Weights of a small transformer language model: width 256, biases.
Each number is 50 + 10 x the weight over the matrix's rms, rounded and kept within 0 to 99. Layers, rows and columns count from 0.

# layer 15 MLP down (transposed), 1024x256, rms 0.0809, rows 247-259, columns 128-255
33 55 45 57 28 54 45 52 33 66 45 43 54 45 54 41 51 46 63 56 63 54 56 44 43 62 45 57 57 22 29 47 50 46 43 64 50 52 46 58 57 50 50 37 76 53 68 66 43 32 37 47 45 53 46 57 46 49 53 64 36 48 49 66 42 46 33 52 49 55 54 51 42 58 45 56 52 55 49 48 45 56 46 38 59 42 47 45 51 47 39 48 52 54 37 55 44 54 59 57 37 50 64 57 46 59 34 53 69 76 43 53 46 29 42 59 44 44 43 47 56 48 66 42 31 71 65 52
53 52 57 68 34 39 50 43 60 51 65 37 36 67 18 53 45 52 53 41 39 56 37 65 35 64 63 64 44 57 50 64 50 55 44 62 74 67 34 52 47 68 43 61 45 51 42 30 57 45 46 62 25 55 56 50 32 44 53 45 37 56 41 38 35 47 46 42 42 38 62 56 56 74 39 51 45 48 53 44 31 57 58 45 79 39 52 57 66 44 37 64 68 38 50 47 61 34 43 59 28 38 67 34 35 46 48 35 60 39 33 42 69 44 46 53 58 44 48 64 56 48 44 48 48 62 59 39
32 54 46 61 39 54 49 56 30 61 53 47 53 60 60 51 58 62 70 56 34 50 37 48 60 54 70 63 44 61 37 41 49 55 42 45 39 40 52 63 46 53 47 43 48 63 35 52 62 50 45 63 47 63 66 54 37 63 53 33 68 53 47 45 35 39 54 65 58 42 55 44 39 45 52 63 50 37 54 57 26 58 56 63 55 47 40 60 45 48 41 46 56 44 61 59 62 46 55 50 50 36 46 55 54 61 49 39 43 41 54 53 68 38 60 51 48 49 45 52 62 43 41 44 40 41 33 45
41 52 56 31 70 62 50 57 51 58 51 59 56 48 60 66 59 53 25 41 53 41 38 47 48 55 34 62 55 45 78 30 48 61 47 48 44 51 37 48 50 45 40 45 59 52 58 42 59 70 36 40 47 51 43 46 47 43 55 37 42 46 65 63 51 79 48 42 53 56 45 30 60 43 56 48 63 58 52 52 58 48 57 48 43 53 50 55 44 51 36 61 42 30 66 52 56 60 57 48 44 57 49 43 66 47 26 36 49 64 38 42 47 53 51 54 34 65 70 48 71 42 55 54 36 47 43 32
58 44 55 61 54 46 25 50 36 46 46 43 65 59 46 49 51 55 35 47 51 53 66 60 52 41 58 53 50 43 47 30 45 50 40 35 59 34 61 64 44 87 48 63 35 26 59 49 59 42 53 47 60 40 57 56 62 54 66 45 61 52 29 46 52 53 48 40 51 50 37 52 60 47 57 58 54 49 37 47 49 50 40 57 51 46 53 41 41 22 40 40 35 36 46 53 52 46 49 38 57 48 52 53 55 59 51 35 49 54 50 59 53 53 55 53 54 61 63 51 51 48 52 47 49 42 51 57
44 68 40 51 63 56 24 59 53 74 51 64 55 30 57 52 69 39 38 52 53 54 59 32 54 62 72 49 40 72 59 44 54 59 69 53 43 55 58 32 46 39 36 25 59 60 60 60 59 52 59 58 55 32 58 40 59 33 48 53 57 54 38 60 59 49 49 51 55 50 64 56 58 55 40 53 46 59 50 42 19 37 64 34 52 40 31 54 66 34 49 37 39 46 43 38 57 44 57 38 59 57 58 41 49 62 32 47 55 51 58 44 35 52 70 74 67 47 50 42 59 32 49 36 41 60 45 33
46 42 54 64 39 57 44 41 56 52 47 51 46 56 56 74 58 63 35 56 60 54 42 46 61 56 45 57 54 28 52 44 40 44 54 37 51 51 57 36 44 42 59 38 50 45 45 47 37 54 48 59 58 69 45 39 52 45 55 60 69 44 69 37 68 41 52 37 56 59 48 50 51 53 55 49 62 57 52 54 47 46 53 57 49 24 53 57 60 49 51 65 36 59 53 46 50 45 59 50 52 67 47 36 58 48 31 62 56 43 60 57 48 72 42 53 33 49 58 31 30 58 49 61 81 38 65 49
41 49 52 66 37 54 65 58 43 49 58 56 44 69 45 50 49 52 49 44 43 61 46 70 73 43 35 83 26 58 36 44 39 40 47 40 33 58 52 51 54 41 34 47 50 53 48 30 61 58 42 62 46 30 48 59 65 55 32 60 52 53 46 59 49 55 62 52 35 49 52 64 56 60 38 48 47 57 58 44 30 53 43 62 57 55 43 59 52 43 60 66 54 65 66 57 59 51 54 42 51 59 30 52 54 49 48 60 57 22 54 58 61 41 40 45 41 35 48 41 70 63 37 47 52 50 68 43
59 50 48 39 38 57 41 60 59 53 45 43 55 47 50 41 53 59 53 48 66 52 56 61 55 57 52 40 54 54 42 52 40 46 55 46 55 53 48 62 49 63 48 53 52 53 41 41 56 42 32 66 74 59 42 57 53 45 54 43 53 54 50 56 41 52 53 43 48 50 54 54 53 39 60 45 53 53 64 42 54 56 56 39 44 63 57 43 38 53 43 52 44 51 38 62 53 47 51 40 44 40 55 63 42 48 48 45 62 54 37 38 63 53 48 46 21 48 29 43 61 32 50 34 54 40 66 58
43 44 48 34 62 52 48 43 58 48 42 56 37 49 60 48 72 56 46 58 46 56 39 47 65 49 47 55 40 43 39 51 36 51 43 41 38 51 43 52 59 49 36 32 43 39 48 50 45 45 53 54 57 51 42 44 49 48 72 68 44 46 66 36 39 46 45 48 50 57 61 32 62 58 56 35 50 51 33 41 74 58 49 56 41 51 49 54 58 60 63 60 59 62 62 57 47 34 50 39 33 48 43 34 57 47 49 69 54 51 52 43 52 57 66 60 47 56 43 38 40 56 48 64 42 40 37 69
65 45 45 41 43 31 53 29 73 63 24 41 37 48 47 55 45 38 64 46 52 50 50 38 36 43 57 54 56 49 42 47 55 57 54 67 48 47 58 63 43 37 60 42 44 66 56 43 56 57 39 47 38 42 57 41 47 40 52 54 48 54 57 41 49 61 57 57 53 42 41 70 46 67 39 43 54 63 52 43 54 47 40 47 59 44 62 62 55 49 48 67 64 69 51 56 58 44 46 46 46 73 56 61 28 56 38 40 39 33 43 68 47 46 47 31 42 62 41 63 41 46 56 50 58 44 42 61
55 62 64 29 63 65 39 50 60 53 55 37 66 50 65 73 68 43 52 38 40 53 44 55 54 42 44 57 42 53 50 52 48 59 58 59 33 67 49 67 59 47 74 38 59 23 47 48 49 51 50 44 61 41 63 42 53 51 55 43 48 51 49 43 54 55 56 60 36 57 37 55 56 46 34 55 52 56 47 33 35 58 46 58 40 56 40 62 56 55 49 51 27 52 58 61 34 52 56 55 45 65 44 62 39 52 34 59 42 53 51 53 46 52 50 54 57 39 50 33 54 43 66 60 45 75 34 52
38 65 55 52 56 54 46 50 64 63 49 39 62 50 35 56 44 35 46 43 61 69 47 64 50 48 43 58 34 70 48 55 70 42 47 57 59 43 47 43 57 59 48 70 41 52 58 33 48 59 44 46 39 50 51 47 65 51 42 49 30 70 58 55 48 57 54 39 49 36 48 47 50 64 22 57 60 57 36 55 60 56 73 47 58 46 49 46 58 58 39 61 58 58 43 54 68 59 52 45 38 54 54 63 48 63 39 49 50 51 55 67 50 30 40 42 62 52 33 43 44 48 55 55 47 65 55 27
# layer 15 MLP up, 1024x256, rms 0.0896, rows 248-260, columns 128-255
44 45 56 51 47 73 48 54 51 41 52 57 49 52 51 38 51 57 49 48 71 55 36 40 42 47 58 53 54 77 45 40 52 44 50 50 39 42 57 44 58 39 59 53 51 39 52 38 53 62 41 59 45 59 49 38 43 52 29 44 78 51 53 35 42 62 44 44 42 56 42 49 49 60 53 46 38 45 61 39 37 52 51 39 51 43 48 58 50 59 57 58 69 53 20 54 59 48 66 61 49 38 47 59 43 58 47 40 46 35 50 57 61 64 51 47 52 39 48 54 64 71 38 48 49 53 52 36
62 46 41 41 58 43 47 38 61 53 51 54 51 38 44 45 37 49 35 40 63 50 51 48 52 44 37 39 46 60 44 45 43 56 59 53 30 67 49 46 53 49 37 62 37 47 64 41 45 53 57 36 53 51 44 54 64 46 52 35 36 59 61 55 52 44 43 44 47 64 35 47 49 49 47 46 70 54 46 32 55 24 66 34 61 72 51 38 67 55 61 60 46 55 50 56 44 50 57 33 59 66 51 44 47 47 62 62 72 49 30 30 60 52 50 53 69 64 55 46 33 54 52 45 30 53 51 53
60 37 42 71 35 45 43 59 40 48 40 43 45 68 31 47 56 47 62 48 52 46 42 48 64 55 65 31 42 54 45 55 33 47 52 31 42 61 48 55 35 48 63 52 44 34 52 46 50 57 57 57 46 39 50 58 60 53 38 51 67 65 60 36 60 24 62 56 47 41 55 41 39 61 47 64 48 52 50 53 53 62 39 47 58 69 63 50 58 46 73 53 41 44 59 52 70 54 54 57 60 34 69 43 49 34 64 71 59 56 55 50 56 54 35 39 53 49 54 42 22 45 54 47 58 29 54 52
54 46 52 43 38 54 56 56 65 55 55 41 63 36 42 52 62 31 59 67 55 67 43 46 68 58 57 44 50 58 47 67 49 53 60 48 39 65 40 38 47 23 47 42 45 54 62 46 50 47 64 42 23 47 51 59 49 48 55 46 38 59 53 44 34 51 52 50 53 51 58 54 34 60 48 57 48 58 60 51 54 46 58 44 74 68 42 49 49 67 60 66 45 46 61 49 46 51 51 57 55 45 47 44 49 42 42 58 67 35 43 41 53 48 45 50 56 41 59 50 25 56 57 59 34 62 59 57
46 57 58 61 56 65 41 43 43 54 52 48 49 48 31 38 58 33 45 57 45 55 45 41 47 64 44 45 54 46 51 38 59 39 45 63 42 55 46 63 64 54 37 50 53 65 46 63 43 36 65 55 43 70 55 54 63 49 37 44 45 55 67 51 47 63 55 29 44 48 64 27 40 45 66 67 68 52 49 59 40 49 49 46 63 50 48 43 39 62 47 53 40 46 45 69 52 64 46 36 39 44 53 47 51 37 56 46 50 60 42 62 52 70 63 59 58 41 36 54 47 61 64 36 63 42 30 36
37 55 45 55 48 62 58 57 56 79 43 33 45 55 57 34 48 49 49 55 44 47 57 56 42 63 49 56 62 48 49 46 36 57 40 60 32 58 60 54 76 37 42 60 43 67 63 48 55 41 62 34 31 63 45 33 58 54 55 56 45 61 57 70 59 35 55 59 54 29 49 52 55 47 70 45 59 39 52 20 55 50 47 56 61 38 37 45 47 57 59 59 57 51 52 54 56 51 52 25 43 58 53 56 34 41 54 42 40 42 32 58 43 52 66 23 46 63 52 41 39 51 57 54 49 46 50 65
52 57 57 49 52 54 33 15 60 57 43 56 44 47 66 47 62 60 53 47 68 70 49 45 54 40 56 41 52 65 47 68 46 32 63 46 46 56 62 53 45 50 65 51 44 62 43 61 48 46 42 57 59 43 61 45 47 60 48 58 59 58 52 44 56 51 36 43 39 51 35 42 49 61 59 53 58 47 52 46 45 35 50 58 67 47 61 56 40 53 52 60 47 59 41 47 44 61 58 53 32 36 46 34 50 38 50 54 60 45 47 49 56 62 53 56 32 45 45 52 21 59 49 42 68 31 45 54
58 35 45 66 48 54 62 43 60 40 39 52 37 56 28 29 47 47 53 43 59 51 44 51 65 48 51 62 36 54 54 55 51 49 51 49 69 45 44 74 38 28 58 47 34 71 54 63 39 58 58 44 56 43 55 48 50 43 68 51 63 43 57 55 55 42 59 35 44 47 56 57 54 52 49 63 53 51 49 60 44 53 42 61 80 49 36 59 58 38 52 58 56 52 43 62 65 46 44 62 73 37 57 58 65 39 57 57 38 46 50 55 46 52 47 53 66 36 55 46 32 57 50 68 43 64 63 29
35 41 62 44 43 70 75 64 48 57 49 57 47 56 68 53 51 41 52 72 44 57 49 40 31 49 50 73 53 47 52 42 49 44 41 57 37 75 47 67 67 43 64 62 50 41 45 36 58 54 53 45 49 42 66 46 56 57 58 56 73 53 42 46 37 58 60 47 53 53 25 61 46 55 54 48 46 41 47 42 49 52 47 23 53 68 49 48 53 38 37 63 38 57 40 45 64 38 41 25 38 60 50 55 20 51 56 42 37 39 67 53 46 45 60 34 49 41 35 45 45 51 55 62 59 24 29 62
39 60 63 68 44 66 45 58 37 59 50 56 46 62 56 46 34 42 60 38 60 53 46 50 49 57 42 55 38 52 56 66 85 37 65 61 56 43 50 47 62 41 46 47 53 70 37 65 32 42 68 47 29 45 33 44 47 49 67 42 38 43 40 52 35 47 26 45 35 44 52 44 55 54 38 39 51 48 70 59 57 55 59 54 56 47 42 38 24 42 64 69 51 57 34 57 62 54 44 55 72 54 49 47 54 41 44 64 56 51 56 63 37 53 58 52 64 49 48 48 50 77 67 51 63 50 58 51
38 22 50 69 47 42 43 49 42 46 44 54 43 49 37 32 56 52 58 49 43 50 45 50 36 53 41 51 73 50 69 61 36 59 52 45 58 46 48 35 46 39 53 57 41 58 49 74 43 63 56 37 43 44 37 37 46 59 46 64 50 42 50 62 48 38 52 40 54 64 35 58 67 56 52 52 50 29 56 55 57 40 38 29 49 50 43 38 36 52 62 53 58 44 41 59 60 41 43 64 64 35 45 38 52 48 41 42 54 37 53 44 30 39 44 62 53 53 52 61 58 55 49 58 43 35 31 53
41 41 38 62 51 54 70 35 56 53 59 35 46 40 58 51 62 38 43 52 50 46 56 37 33 50 34 60 49 59 51 68 39 42 49 59 53 62 51 59 56 45 30 58 45 52 43 46 53 55 57 53 41 54 51 68 60 47 53 49 63 28 47 37 42 53 55 41 36 60 43 65 44 58 43 67 45 39 54 34 36 43 51 54 42 61 55 59 49 59 48 52 38 50 40 51 52 54 39 57 53 44 63 48 50 40 53 60 43 41 26 83 65 62 56 49 46 50 78 45 59 53 57 40 39 44 63 39
63 49 54 47 48 62 39 51 41 54 66 54 47 70 52 44 59 38 39 66 35 51 53 40 40 34 55 56 50 42 43 46 58 53 48 66 44 64 30 30 38 48 60 53 39 47 53 39 65 54 61 59 32 34 66 38 52 61 30 43 64 42 54 51 42 40 40 63 65 49 59 44 61 60 44 54 57 61 55 61 47 35 61 45 57 42 54 61 28 57 64 49 43 39 66 42 52 63 52 50 60 56 51 48 45 54 48 42 47 48 52 55 66 43 42 43 37 60 54 58 61 29 42 51 44 57 62 38